From a checkpoint of a small transformer trained on Wikipedia: 15 layers.
Each number is 200 + 20 x the weight over its row's rms, rounded and kept within 0 to 999. Layers, rows and columns count from 0. The size before them is the row's rms in percent of the matrix's.

# layer 5 attention value, 96x96, rms 0.183, rows 2-42, columns 48-95
107,181,187,177,183,189,228,224,174,199,200,179,174,177,191,236,189,156,202,211,186,180,216,243,225,214,193,221,187,184,184,204,211,192,246,209,185,178,195,229,186,218,202,201,202,190,196,194,211
099,182,189,212,173,179,173,188,225,233,185,186,211,185,189,230,206,188,205,151,240,178,212,188,207,226,176,205,219,218,198,216,212,221,181,226,217,219,200,165,165,166,229,209,220,213,199,171,191
115,191,222,175,219,198,183,222,198,200,212,164,195,191,211,236,188,196,188,196,169,207,203,199,222,224,144,162,209,192,224,174,244,199,199,208,190,198,196,191,198,223,177,210,221,218,211,208,217
107,190,184,191,185,214,208,205,218,208,184,227,171,167,194,200,213,200,189,202,234,194,220,198,173,189,220,175,189,252,222,203,224,194,196,238,193,207,159,205,142,243,195,229,218,160,199,177,189
099,193,215,177,218,184,196,205,195,201,207,190,175,260,166,206,196,197,148,175,240,195,219,226,189,195,191,218,218,220,200,222,205,201,181,191,181,213,202,140,183,197,206,205,190,174,207,194,195
098,211,206,182,204,188,198,211,211,225,217,193,195,186,189,252,185,203,229,214,174,194,196,183,225,202,201,162,191,218,186,209,173,216,141,241,190,188,162,241,184,199,188,182,200,221,209,208,194
101,212,213,200,200,190,199,193,190,163,186,209,194,197,209,256,213,202,184,197,233,218,179,191,208,197,205,244,196,203,214,214,166,175,169,195,201,178,247,175,201,230,216,184,231,244,183,172,212
109,232,198,235,204,177,210,213,191,185,231,181,189,194,216,219,194,214,180,202,198,214,189,200,214,186,188,191,217,207,169,200,205,209,219,142,211,216,170,199,171,219,211,216,215,204,216,175,185
101,155,206,190,217,155,207,205,223,179,215,195,245,228,171,183,200,230,199,203,206,218,204,210,187,188,196,242,217,211,189,192,190,209,209,205,211,189,187,178,211,195,175,208,184,205,204,185,170
107,198,220,254,197,216,180,200,225,208,224,211,197,232,189,186,215,165,190,212,174,202,200,211,170,194,217,166,221,210,194,204,199,182,201,192,217,213,246,170,195,186,215,198,215,230,217,147,183
105,217,158,228,185,209,164,212,219,173,237,246,218,202,167,216,212,234,196,184,171,196,189,212,222,207,217,184,223,206,215,198,189,218,206,185,190,193,186,217,195,242,231,185,243,222,202,189,192
100,196,180,210,203,192,183,196,188,163,168,170,216,199,192,197,189,189,186,196,221,213,239,189,216,217,194,221,193,207,169,231,186,211,219,183,231,202,221,214,197,217,179,183,209,260,174,198,212
103,200,171,204,200,223,171,223,192,183,195,200,250,191,206,200,193,193,229,199,206,189,167,209,144,218,173,184,234,181,186,197,197,226,186,185,251,185,193,212,224,178,234,190,221,220,223,168,177
098,208,171,195,193,219,213,195,192,210,224,237,219,220,209,199,183,168,211,167,154,246,196,200,208,226,191,204,244,157,204,226,187,171,189,194,213,173,184,196,208,227,210,246,197,186,178,226,192
101,208,175,213,209,195,232,218,190,196,222,228,211,184,189,165,174,189,231,236,198,179,229,229,214,225,235,193,198,190,228,168,212,191,168,168,232,209,233,200,204,200,187,172,185,188,193,170,226
089,196,226,187,229,215,201,246,166,186,242,221,192,232,237,194,215,203,187,199,189,192,235,199,210,186,214,200,246,200,234,221,158,220,183,184,228,207,200,209,208,237,207,220,203,193,224,165,196
106,189,192,233,161,186,190,186,184,224,194,242,200,199,228,183,200,200,198,184,196,158,234,217,221,220,215,186,182,181,191,180,198,210,203,197,194,197,178,207,167,213,202,196,240,198,182,221,189
118,204,180,211,205,174,233,183,241,194,184,248,202,212,197,178,191,209,238,193,193,214,201,181,206,209,236,183,178,222,204,182,174,197,205,208,230,238,174,205,180,177,189,185,212,225,204,231,224
105,182,198,171,245,187,177,178,227,167,192,171,219,221,199,189,160,207,196,224,242,229,194,185,202,220,223,227,211,204,172,207,203,222,200,183,188,195,191,205,211,210,225,198,175,194,219,167,223
100,214,210,192,158,191,211,227,202,210,171,215,205,234,216,215,186,204,215,230,185,169,188,201,204,197,213,172,195,159,219,235,177,186,204,205,204,190,172,158,223,222,200,216,180,205,204,251,229
103,218,218,156,221,201,187,231,214,185,186,185,224,151,216,204,195,190,206,182,202,210,182,195,238,179,225,223,217,232,180,193,209,192,192,184,191,212,175,165,180,221,240,199,211,176,224,183,187
096,252,219,219,162,165,181,209,191,214,196,207,217,211,203,174,182,173,219,194,204,168,233,183,216,195,194,190,190,200,229,227,188,234,221,217,182,202,231,197,171,172,225,196,220,221,204,208,197
104,227,190,213,183,194,211,223,196,183,196,180,183,171,180,201,184,205,216,226,192,231,172,179,237,176,196,189,221,238,226,204,235,156,197,212,204,191,195,182,195,232,195,182,187,215,170,201,256
102,178,182,197,192,173,220,190,187,236,181,168,200,234,163,198,212,200,211,154,202,198,193,206,201,202,208,240,193,201,172,209,207,170,178,189,163,180,198,204,193,232,192,212,205,192,209,190,209
089,201,193,182,195,216,200,203,192,201,204,210,186,225,193,216,216,175,192,202,176,196,223,204,222,212,204,191,189,169,176,197,189,177,189,206,188,213,232,190,180,175,230,188,206,204,206,269,192
099,184,189,198,231,152,185,218,178,192,189,208,195,201,220,229,188,230,186,243,214,199,192,238,193,183,252,161,175,187,203,218,238,187,214,196,198,188,184,171,202,195,179,205,202,197,189,208,197
114,228,189,225,178,216,235,207,217,210,205,164,200,231,209,157,219,200,190,192,177,170,201,169,163,205,219,192,157,211,192,205,197,204,202,247,217,201,198,243,217,204,220,178,224,204,181,185,221
093,188,189,190,196,190,223,171,171,219,175,164,207,230,204,195,213,189,207,217,196,207,193,228,186,199,203,198,202,165,234,202,215,232,214,225,209,189,178,185,211,201,225,209,194,230,182,193,168
104,190,227,187,205,215,165,250,201,185,187,220,170,177,202,199,213,237,210,203,190,196,211,197,226,192,167,188,204,227,198,177,216,205,219,192,191,213,215,165,177,187,194,180,197,196,184,222,172
093,212,239,227,203,218,201,208,232,221,225,219,195,198,204,185,186,199,186,205,234,230,196,173,165,173,186,163,222,231,173,214,172,168,191,180,233,189,186,187,206,209,198,198,170,207,195,197,213
108,200,213,199,203,196,203,210,228,214,190,222,214,190,178,200,204,233,211,182,230,144,178,217,166,226,175,214,199,197,214,200,205,177,215,219,225,206,209,177,227,175,215,149,198,212,214,239,156
104,183,181,205,198,190,220,210,194,205,191,213,151,212,150,198,179,200,175,224,228,185,213,194,196,184,217,224,186,194,206,248,192,196,192,193,182,214,255,218,188,225,222,183,181,197,216,195,186
127,195,222,186,210,185,199,188,203,184,188,169,192,232,189,196,178,203,214,204,194,223,180,219,209,198,186,209,224,205,231,194,203,199,217,166,216,213,210,206,201,197,208,176,227,185,175,163,224
099,188,207,188,171,213,215,203,226,192,204,181,222,186,229,180,222,198,211,168,217,215,178,200,181,237,217,196,172,189,215,167,158,183,187,205,218,208,203,244,177,174,202,211,201,168,230,202,196
086,203,193,219,234,193,246,231,173,206,208,189,202,193,230,163,222,218,184,232,178,199,193,187,180,162,212,173,202,220,197,210,209,200,220,190,186,248,207,164,195,174,208,234,188,168,210,212,202
083,191,235,204,179,199,197,193,240,183,207,173,173,199,163,219,223,190,235,232,185,244,157,179,198,186,180,195,175,194,189,195,231,211,168,198,180,197,219,205,196,210,173,213,211,234,197,193,215
104,163,228,192,197,177,179,206,193,195,192,194,198,210,180,193,223,189,211,191,199,233,219,177,210,174,178,188,200,223,217,201,215,192,160,182,168,205,214,161,166,202,213,239,159,199,153,205,212
102,213,185,208,206,135,192,207,226,229,209,213,179,161,187,191,197,238,193,199,231,207,170,222,208,173,228,188,193,165,208,203,194,174,229,186,215,183,204,205,213,214,194,199,182,170,194,218,225
103,231,204,225,192,215,184,155,206,218,221,198,225,218,233,212,161,184,218,228,178,179,198,217,189,201,146,242,190,212,221,213,203,176,200,198,187,179,192,194,208,201,207,186,198,233,194,256,190
102,197,168,186,193,219,214,160,175,211,230,208,179,195,207,189,189,201,206,184,194,228,239,190,206,200,244,237,196,169,175,180,159,216,213,212,215,190,185,202,202,233,215,212,172,197,197,211,200
092,181,224,197,240,201,199,208,201,219,228,190,206,179,185,192,192,163,189,223,230,194,162,247,220,215,169,195,178,214,162,183,216,200,209,189,206,166,199,193,193,220,210,187,194,188,205,182,167
# layer 5 attention output (transposed), 96x96, rms 0.289, rows 2-41, columns 48-95
101,186,165,237,199,172,189,217,186,195,217,207,213,168,173,193,211,194,238,201,203,213,193,195,165,169,201,224,172,237,166,220,197,211,161,221,252,205,179,213,195,206,197,204,206,202,193,197,204
098,190,233,201,203,216,226,222,161,204,190,233,180,194,174,191,200,216,214,220,217,209,198,193,190,181,170,211,224,163,188,194,163,193,203,179,173,174,206,220,211,214,212,185,195,190,208,210,207
105,177,204,217,190,201,196,194,189,205,164,222,204,243,237,204,206,222,222,200,208,211,201,205,190,191,234,190,214,244,171,232,179,164,228,181,180,226,221,203,185,184,200,167,223,180,213,190,214
098,214,231,169,218,180,214,203,205,200,216,198,191,198,200,206,224,182,227,178,185,200,209,167,196,182,213,224,185,167,179,220,213,217,227,170,183,187,205,235,196,184,210,206,217,199,227,231,170
101,194,171,190,224,172,205,166,180,210,179,227,214,154,200,200,198,175,192,223,204,197,163,220,213,234,207,194,191,195,171,201,211,178,220,198,196,211,198,246,203,212,204,174,200,218,215,189,201
098,209,194,186,193,209,213,227,198,220,227,203,214,210,203,192,200,196,203,174,227,188,204,180,165,191,205,241,193,177,177,228,210,202,206,165,222,193,210,183,204,220,234,199,197,190,220,208,212
098,192,202,228,213,206,194,231,217,195,227,193,212,184,185,171,157,162,184,205,199,200,230,231,202,188,207,162,212,190,165,179,230,208,231,190,178,213,202,199,183,161,213,189,185,171,223,223,220
105,198,172,189,175,220,228,197,222,208,154,205,220,188,203,218,180,176,191,205,223,162,172,204,185,223,194,196,197,170,215,192,218,219,183,221,195,145,227,171,225,168,195,199,213,234,200,194,234
098,228,203,190,203,225,183,175,210,233,220,213,192,213,189,200,205,210,214,220,177,215,211,227,205,227,207,158,185,212,188,235,176,179,204,188,193,189,185,193,228,221,198,196,183,230,201,183,212
110,210,178,180,191,196,169,212,190,174,173,190,169,219,218,185,201,202,198,203,200,208,205,205,241,201,190,205,203,193,205,191,221,223,165,204,158,187,174,236,236,178,188,196,234,213,197,231,199
103,199,187,147,213,205,224,181,191,194,219,177,162,220,192,198,184,183,211,209,208,196,194,165,190,203,181,225,165,223,179,230,198,209,179,194,221,188,225,164,227,186,191,191,193,205,232,193,182
105,201,237,202,189,204,241,226,168,197,215,205,193,196,205,186,203,202,221,194,202,184,201,204,188,170,190,197,224,204,210,162,190,165,217,205,175,177,188,191,221,216,220,215,243,170,197,172,214
101,221,221,221,155,227,187,208,195,219,220,188,182,217,205,201,163,197,210,194,205,209,221,189,195,265,215,209,176,208,216,215,212,207,199,188,198,168,215,208,193,194,193,222,158,203,196,218,192
094,154,219,183,213,242,194,203,183,196,186,175,176,138,190,200,212,209,210,206,218,178,190,185,186,206,209,188,203,237,209,193,217,177,195,230,176,224,221,195,210,212,189,182,189,197,213,195,187
095,218,221,239,189,197,167,185,190,215,187,185,196,219,205,195,249,204,205,187,169,239,214,202,235,176,180,188,186,195,190,192,230,201,189,192,220,172,222,203,193,206,185,236,219,223,146,174,175
094,176,204,185,180,184,173,190,223,202,206,187,183,169,191,198,191,223,202,195,199,195,191,192,182,217,215,189,167,206,217,198,252,187,224,205,215,160,198,210,204,186,160,200,183,172,174,177,189
095,188,207,215,217,225,209,201,220,191,201,198,200,226,170,169,189,196,196,199,201,209,206,198,178,170,194,234,191,174,205,222,211,225,224,160,201,204,201,188,207,211,168,206,195,211,187,163,182
098,201,217,156,229,228,186,188,216,211,231,189,186,209,174,229,206,189,171,189,199,185,187,180,198,163,174,206,202,183,190,227,211,203,201,179,184,179,190,163,162,222,177,188,212,219,160,208,221
093,210,213,195,164,199,209,200,173,206,219,234,180,195,207,164,197,197,166,217,216,187,198,211,207,181,172,208,198,191,193,191,206,187,159,220,203,160,223,202,192,194,181,190,212,192,201,226,165
103,176,215,167,267,204,213,203,157,213,209,203,232,192,199,195,187,212,175,153,219,178,214,173,176,194,191,213,199,203,178,183,204,188,192,184,207,196,229,226,189,189,206,211,189,168,195,210,163
100,208,202,203,168,180,209,189,186,190,184,192,195,190,190,207,204,181,208,193,203,198,212,187,153,208,202,204,207,218,229,221,206,195,206,228,215,181,192,196,199,207,229,190,196,206,197,222,215
092,181,215,215,198,214,199,206,210,205,174,210,176,203,194,204,213,199,203,225,196,212,183,245,189,215,182,217,169,192,215,194,253,201,189,174,221,215,197,210,232,200,196,219,205,193,176,214,225
096,196,216,212,190,214,215,236,192,206,221,188,198,186,207,191,202,193,214,203,207,159,188,202,223,198,212,194,203,220,181,223,150,213,198,191,202,193,214,228,190,178,190,209,220,161,244,215,164
102,150,229,197,201,220,204,202,231,171,228,211,201,204,216,204,180,197,186,238,204,189,218,198,223,196,195,187,188,177,169,214,191,230,219,211,192,228,208,190,203,176,216,184,236,155,175,219,202
090,208,177,224,228,183,191,185,199,210,191,201,225,158,172,184,168,162,195,213,224,184,181,220,164,171,178,206,216,218,220,192,202,221,214,213,219,218,171,196,206,195,210,228,203,188,197,200,227
095,199,188,201,214,203,237,207,210,189,215,187,219,178,198,168,186,170,189,199,148,189,173,163,209,224,189,247,215,216,213,207,150,247,172,199,204,208,201,207,189,231,179,177,185,197,226,193,188
097,190,223,186,214,189,134,202,236,199,169,199,219,155,178,234,213,197,251,207,217,201,173,231,198,196,210,221,222,151,236,180,209,215,199,207,178,204,201,216,223,210,194,234,201,183,209,207,190
085,187,202,199,199,224,206,207,216,151,216,235,235,201,211,188,183,213,208,232,182,197,199,199,191,209,194,215,166,225,197,187,218,183,202,182,212,194,193,224,153,197,194,184,182,212,216,195,203
099,213,181,209,195,173,229,187,186,215,175,184,199,234,243,202,216,196,204,178,186,194,219,216,159,214,226,175,206,191,212,233,184,203,211,182,170,207,184,219,210,204,210,212,204,212,205,199,183
095,188,169,185,185,187,203,203,186,161,240,180,179,208,202,197,208,206,216,201,204,178,202,211,254,254,209,182,194,171,231,190,208,204,206,223,174,207,210,195,188,175,195,203,206,155,233,205,171
110,240,171,223,212,205,181,184,229,178,186,187,218,217,222,205,205,171,190,221,181,193,225,225,260,185,200,179,217,178,171,187,178,234,193,173,157,224,177,208,200,187,214,219,204,190,154,192,206
098,231,208,190,219,197,195,202,206,186,219,210,228,172,222,219,188,175,228,209,172,199,168,215,229,187,178,210,208,223,190,174,187,203,196,196,188,201,143,197,200,229,210,190,215,214,193,192,232
116,222,199,200,187,196,202,197,188,181,235,236,168,198,209,191,230,219,204,184,200,215,228,185,187,182,194,202,205,219,177,231,140,191,178,219,197,218,188,174,183,220,253,170,191,192,233,199,168
097,232,203,196,196,204,163,200,198,186,178,226,213,215,190,179,219,225,219,216,213,204,218,220,189,190,166,173,208,209,193,172,217,210,205,212,158,190,206,168,228,176,199,201,192,234,212,216,195
097,204,176,203,179,193,205,184,209,182,169,209,133,189,188,225,189,184,208,174,208,218,210,196,220,193,215,216,193,204,199,206,217,227,183,214,213,129,209,218,227,199,185,179,189,224,179,216,214
085,201,178,181,215,201,198,212,154,205,216,213,237,185,238,184,172,195,208,141,202,189,228,227,213,203,201,183,222,201,226,221,176,177,196,197,204,182,213,192,188,198,201,172,224,184,175,191,194
104,197,211,209,192,216,233,181,189,205,226,181,219,210,240,215,176,196,190,191,227,200,183,209,190,224,178,188,217,190,178,174,205,214,195,200,216,158,190,173,200,190,181,179,243,191,219,220,224
093,197,187,187,197,237,176,227,172,198,170,204,188,173,218,245,188,185,238,236,173,184,198,166,193,227,198,219,182,258,227,194,174,189,175,226,190,217,210,205,220,222,189,196,207,196,169,190,195
091,207,235,173,194,170,203,202,200,175,198,182,214,229,192,211,221,218,154,196,202,171,223,201,231,181,202,195,187,163,198,195,217,229,181,188,186,210,215,185,199,167,197,235,192,178,181,179,189
098,193,220,226,185,208,178,236,235,189,188,200,233,216,204,152,182,171,208,232,205,201,179,204,162,176,176,205,188,188,216,200,246,188,205,169,216,185,208,188,223,196,176,223,214,214,193,208,231
# layer 5 attention query, 96x96, rms 0.242, rows 32-63, columns 48-95
110,205,159,166,196,178,249,177,208,220,237,222,202,195,162,184,159,203,210,210,225,188,210,175,192,145,172,234,197,217,224,199,181,202,195,195,220,179,195,195,213,199,213,183,178,189,214,199,178
099,237,214,187,177,174,197,189,209,198,228,218,188,187,200,178,221,219,200,172,202,173,228,214,209,185,205,211,200,248,188,224,159,207,188,242,209,216,160,183,182,210,211,237,189,211,215,222,204
098,195,196,207,187,218,215,204,231,200,219,230,217,184,157,186,187,207,187,204,225,187,168,223,230,198,205,202,191,223,168,197,197,191,199,219,154,224,218,194,207,206,175,192,219,213,192,205,214
090,189,209,195,211,229,174,206,225,207,195,203,168,173,174,189,204,183,263,190,202,209,216,193,205,181,185,164,202,205,238,194,216,225,148,225,174,201,205,217,199,210,201,205,217,206,206,210,189
100,192,223,187,213,186,205,206,185,215,241,209,206,169,179,182,220,205,206,204,197,151,192,139,158,196,202,192,209,211,177,230,187,205,206,201,210,180,219,236,168,192,212,192,199,180,202,200,190
095,203,210,200,199,175,203,186,225,220,199,207,242,208,175,220,194,224,225,200,213,233,171,197,193,184,199,213,188,234,200,213,197,181,174,189,234,222,188,164,195,227,193,191,187,194,200,181,216
108,219,234,182,158,201,225,207,203,201,236,216,167,223,215,195,175,192,249,183,191,216,186,185,186,177,185,224,222,172,203,227,191,212,170,178,196,181,219,176,217,211,194,219,200,213,191,204,179
086,186,216,217,211,211,207,182,198,199,206,222,194,158,192,233,200,208,205,201,234,196,174,177,168,178,206,208,227,249,163,176,209,195,197,238,217,178,244,194,188,198,216,200,219,194,209,201,190
097,185,183,220,233,234,208,227,211,217,215,181,216,182,182,209,171,187,160,184,211,180,191,211,190,230,207,196,206,199,171,184,222,222,187,178,212,198,199,198,175,202,215,183,201,221,236,218,199
093,174,185,176,192,242,201,194,171,178,208,188,196,206,222,207,202,223,189,205,201,198,229,207,182,203,216,212,191,214,207,194,214,166,188,201,230,173,184,197,210,172,166,193,194,194,198,172,231
103,244,186,213,159,180,211,206,205,198,198,190,204,203,204,215,235,196,189,197,190,196,166,189,210,181,161,194,205,177,158,195,209,202,153,238,203,158,184,215,169,212,186,221,203,242,224,235,205
104,194,164,218,196,205,199,197,195,174,247,220,187,219,194,207,200,205,190,184,223,198,227,187,202,224,180,201,211,199,177,201,200,211,188,194,185,209,216,182,208,207,206,209,159,160,173,216,153
088,204,194,193,199,200,189,218,151,216,176,213,219,216,196,182,229,173,174,236,165,220,229,218,231,211,198,226,219,187,180,187,199,207,176,192,202,185,177,175,190,201,177,226,204,190,172,200,195
095,216,178,214,197,211,176,209,199,187,212,226,176,175,173,206,237,187,186,182,180,215,218,220,245,199,225,179,205,203,259,202,173,196,186,186,208,180,198,190,187,207,220,168,205,175,161,194,190
098,201,198,225,196,207,163,196,220,229,184,219,175,223,223,197,199,180,178,198,206,212,217,177,206,186,218,210,208,231,180,215,177,189,175,188,199,220,170,196,181,211,251,165,220,212,171,224,225
091,177,204,189,206,195,215,212,194,188,216,213,176,194,151,247,191,201,217,182,238,215,166,176,190,223,221,233,191,186,197,216,210,227,210,209,220,126,186,194,217,192,187,204,191,205,227,205,210
093,191,210,201,214,171,161,217,222,228,210,201,213,194,199,186,241,199,192,182,201,189,179,214,207,172,211,203,223,207,225,197,184,163,219,178,202,224,190,229,187,193,194,241,154,190,232,192,163
100,232,202,205,248,221,208,204,195,164,197,186,194,221,159,187,208,230,219,188,220,196,216,138,208,201,205,176,212,177,198,218,219,224,170,185,189,202,220,208,197,176,189,219,204,210,196,168,196
082,217,190,167,215,187,222,185,215,212,231,231,206,227,215,209,184,219,199,200,189,200,208,207,153,201,214,223,188,171,212,153,228,201,248,202,195,198,170,208,201,194,180,201,177,188,192,222,177
111,228,219,180,196,191,167,188,186,222,177,175,180,192,201,206,232,182,202,150,233,216,205,184,179,198,205,204,193,210,207,204,191,187,241,221,198,223,156,214,186,220,249,151,185,237,211,172,215
098,181,182,226,155,207,200,200,193,228,177,188,171,205,182,195,190,189,188,201,203,214,185,159,203,215,222,177,218,203,190,214,223,218,226,227,218,184,220,194,161,170,161,182,234,195,178,193,215
091,207,162,187,180,224,236,196,191,213,202,223,196,176,208,167,175,230,183,185,182,198,196,195,209,235,223,162,230,196,211,253,151,175,203,232,212,169,219,191,213,226,209,178,185,192,194,198,183
093,165,180,225,242,207,209,198,193,190,203,210,202,192,222,203,182,159,217,216,200,174,182,197,215,223,201,190,189,225,225,180,203,157,198,171,166,177,160,210,198,233,208,206,201,200,168,207,228
096,228,188,242,247,198,218,188,192,199,193,179,191,186,186,191,186,199,199,164,185,213,229,146,194,191,201,211,219,187,227,212,200,211,207,141,223,167,191,198,196,207,216,247,206,181,203,181,218
120,194,186,147,214,187,194,194,192,192,210,230,204,196,195,179,179,190,197,236,199,181,171,212,200,196,192,200,188,212,165,199,210,210,198,185,146,186,185,209,179,158,228,220,231,192,203,218,221
093,185,230,197,190,187,205,218,210,196,191,196,228,167,200,220,215,202,197,217,187,234,189,224,183,236,196,218,154,175,217,199,204,222,197,209,200,179,177,218,198,206,181,265,206,177,213,225,196
100,180,185,175,246,173,226,193,213,202,190,180,186,181,169,228,197,185,218,196,221,146,175,196,210,216,182,262,206,222,208,211,210,217,187,238,192,213,215,184,188,193,201,189,185,214,226,183,242
094,205,177,177,221,203,191,199,201,209,191,229,253,201,220,215,177,242,243,204,218,202,195,209,214,191,222,190,173,204,156,189,195,192,182,181,217,225,210,223,193,204,175,166,221,190,224,201,171
107,193,244,213,190,216,170,188,195,176,204,212,158,229,214,213,215,185,195,190,222,247,200,213,200,223,196,203,166,201,180,215,222,213,185,210,209,210,193,220,191,193,190,176,195,185,219,201,201
095,207,221,175,197,205,227,222,174,195,217,208,209,206,204,197,178,211,166,202,206,166,216,177,237,220,168,215,189,196,172,220,226,172,187,215,194,199,229,208,169,179,176,191,194,166,200,241,179
099,165,190,193,178,235,219,193,219,208,205,199,183,196,220,207,221,187,208,200,166,225,181,194,233,206,226,225,153,198,216,177,213,219,196,191,224,225,194,184,205,192,183,205,244,193,191,161,211
106,181,199,188,184,180,215,255,178,200,209,236,236,185,192,179,200,205,179,203,170,215,184,200,196,176,177,209,215,198,194,221,227,193,196,181,207,218,250,204,202,200,179,185,172,224,209,217,216
# layer 5 attention key, 96x96, rms 0.222, rows 32-63, columns 48-95
107,199,174,158,224,179,202,179,144,223,216,224,224,196,212,224,208,196,219,191,223,180,186,191,138,195,190,235,207,210,227,203,170,168,209,195,186,189,195,233,215,228,209,188,205,203,196,180,208
101,240,188,205,182,180,233,169,202,169,236,188,224,214,197,200,191,178,182,218,169,197,208,211,197,198,174,202,201,193,161,216,152,183,185,216,185,211,178,212,181,235,227,191,206,217,192,199,176
096,237,192,205,214,210,205,174,226,201,205,217,203,151,204,203,165,193,175,185,194,207,208,231,222,192,216,205,221,175,200,235,196,204,220,206,214,163,181,160,211,196,239,190,239,195,171,202,237
084,256,200,194,216,181,221,202,215,197,196,182,190,202,188,201,199,207,165,164,186,223,210,178,243,176,219,225,182,177,189,190,185,226,192,189,208,202,163,143,210,212,208,214,230,209,197,199,192
101,193,197,136,218,204,226,202,168,229,209,222,174,196,189,173,201,206,218,161,240,182,218,185,208,176,188,184,193,231,194,224,200,205,180,214,174,164,207,203,193,220,190,175,194,219,232,180,163
099,219,178,208,200,206,194,185,214,186,214,224,165,166,204,219,173,169,212,192,219,189,168,215,173,230,201,195,164,191,226,227,229,199,159,218,235,200,202,182,199,224,239,224,197,203,232,214,220
108,193,221,198,183,199,204,241,204,233,199,170,213,189,197,190,195,202,223,190,217,249,195,182,150,211,195,228,205,202,173,193,198,210,208,192,252,167,169,201,194,225,205,189,195,205,206,165,179
095,172,175,203,202,262,195,193,174,174,207,212,211,186,195,211,172,201,199,195,226,215,196,201,226,204,198,220,195,192,162,222,231,180,199,206,218,192,232,191,248,207,200,161,196,202,193,211,181
091,212,190,199,263,197,190,222,173,189,218,207,207,216,239,214,185,191,194,164,191,214,190,213,231,195,192,201,229,168,194,167,204,245,185,171,162,200,221,232,218,187,170,219,224,204,196,221,160
091,171,212,225,210,178,191,198,176,216,216,193,191,183,199,206,221,211,192,180,223,173,197,224,179,212,238,205,172,225,213,187,199,173,225,232,210,213,213,227,167,185,174,174,198,205,213,193,180
091,238,225,195,175,161,197,184,178,231,185,190,204,211,205,186,186,197,212,197,206,203,197,208,218,194,189,236,222,193,191,156,217,202,195,225,169,188,183,240,223,191,174,227,205,234,196,213,206
108,212,212,211,223,210,177,236,181,180,175,185,171,163,175,225,188,212,217,198,171,199,187,200,206,225,179,181,230,202,225,198,180,183,177,224,197,162,203,219,199,174,225,192,182,235,197,170,211
094,223,205,191,193,187,209,214,199,233,195,221,238,208,204,229,193,189,206,226,174,211,197,200,227,189,184,187,159,211,226,179,171,147,211,204,207,212,207,213,219,219,186,244,187,179,207,181,204
105,237,161,206,205,214,185,199,224,197,185,177,203,202,190,200,202,182,198,195,194,193,207,198,192,228,196,170,211,208,248,216,206,217,183,177,221,208,188,179,208,169,213,226,189,236,167,182,220
106,242,211,217,198,200,166,214,222,201,200,197,224,205,188,182,239,204,205,171,166,217,206,220,194,175,194,186,180,192,196,186,185,208,189,188,201,240,218,196,209,222,202,167,206,248,194,196,207
096,198,199,180,211,214,179,215,167,233,208,191,186,212,191,191,141,177,188,213,194,217,205,229,167,191,212,220,206,196,212,249,222,163,211,203,206,161,214,222,214,221,186,200,219,222,191,211,202
105,209,233,181,203,167,218,179,183,226,180,188,194,197,193,180,211,204,204,184,236,177,172,169,197,188,170,193,191,186,214,201,196,150,175,204,211,190,204,200,182,189,223,185,196,203,247,204,192
092,198,185,171,180,200,209,213,186,179,191,206,179,249,181,205,216,200,211,182,201,219,196,158,221,222,248,197,193,172,221,186,216,186,164,211,225,172,194,209,178,189,204,168,216,209,232,191,193
088,205,202,197,219,169,210,198,184,171,187,225,187,225,199,199,187,194,177,203,228,222,205,214,150,221,199,191,220,165,168,195,183,207,201,227,197,202,221,184,165,222,185,179,215,182,174,182,213
112,190,186,199,200,195,171,197,198,239,161,206,191,204,210,209,215,189,189,198,206,225,217,187,175,128,193,197,184,184,178,210,228,196,207,149,203,231,205,184,201,213,206,185,184,231,181,209,218
096,187,218,194,221,237,169,167,236,187,198,175,187,217,200,221,196,203,202,202,204,207,233,211,211,248,208,176,207,173,195,182,196,210,202,214,203,194,218,206,206,180,199,195,237,233,217,180,177
094,200,153,196,201,194,214,177,195,189,186,171,167,185,206,240,207,227,236,207,198,191,213,197,197,219,184,205,205,212,238,220,212,204,154,212,206,184,220,183,243,212,204,178,203,203,178,187,158
093,220,218,216,189,216,185,248,184,198,186,203,214,199,226,229,185,189,188,170,178,197,203,213,239,156,204,182,217,192,213,177,200,204,197,182,177,192,203,189,193,232,213,188,193,203,192,190,214
092,159,168,156,215,199,190,211,226,184,165,173,222,211,192,213,250,198,175,199,233,203,205,174,176,180,211,204,208,183,182,192,222,215,189,199,221,171,244,206,218,188,227,222,213,200,212,179,183
121,203,227,183,209,174,189,172,192,220,187,211,220,213,213,221,182,197,211,199,226,219,195,263,207,199,202,171,178,225,194,226,191,199,171,203,176,172,184,238,211,202,186,203,209,242,179,228,229
086,175,226,199,180,196,211,203,209,212,236,218,216,233,203,162,147,176,213,237,166,165,207,191,194,169,210,232,215,177,190,157,211,219,218,202,190,202,196,194,191,230,202,245,177,196,214,194,206
103,222,193,220,214,208,241,213,163,182,183,214,202,152,198,172,187,201,181,179,181,174,188,220,188,148,219,209,191,218,215,163,197,156,202,175,191,185,215,240,201,206,216,211,213,200,211,219,213
082,198,229,215,203,211,231,219,181,189,216,205,229,206,194,188,210,191,230,194,195,167,170,196,211,189,180,197,140,192,173,233,227,194,201,159,185,213,195,196,190,205,177,191,212,213,181,191,219
112,213,188,208,238,192,179,204,210,229,204,205,196,176,196,142,189,157,208,210,187,218,210,212,224,178,215,238,206,196,233,184,208,198,205,182,208,223,209,207,210,203,204,216,230,159,210,199,180
090,224,182,226,172,208,175,181,201,204,243,191,194,223,167,186,175,204,201,192,222,243,211,199,207,237,195,210,202,234,194,243,192,190,179,220,203,227,206,167,194,185,223,202,229,200,184,193,197
102,184,215,216,215,215,205,202,177,171,235,177,216,191,214,200,199,180,204,224,216,205,176,178,220,213,219,183,181,204,224,208,191,224,188,181,219,223,181,189,183,198,199,189,215,180,233,178,190
099,194,220,189,174,163,208,198,192,192,212,191,185,188,199,191,210,207,184,164,228,192,208,214,175,188,185,176,214,155,212,213,222,181,204,196,228,149,228,218,233,212,231,231,178,184,196,236,193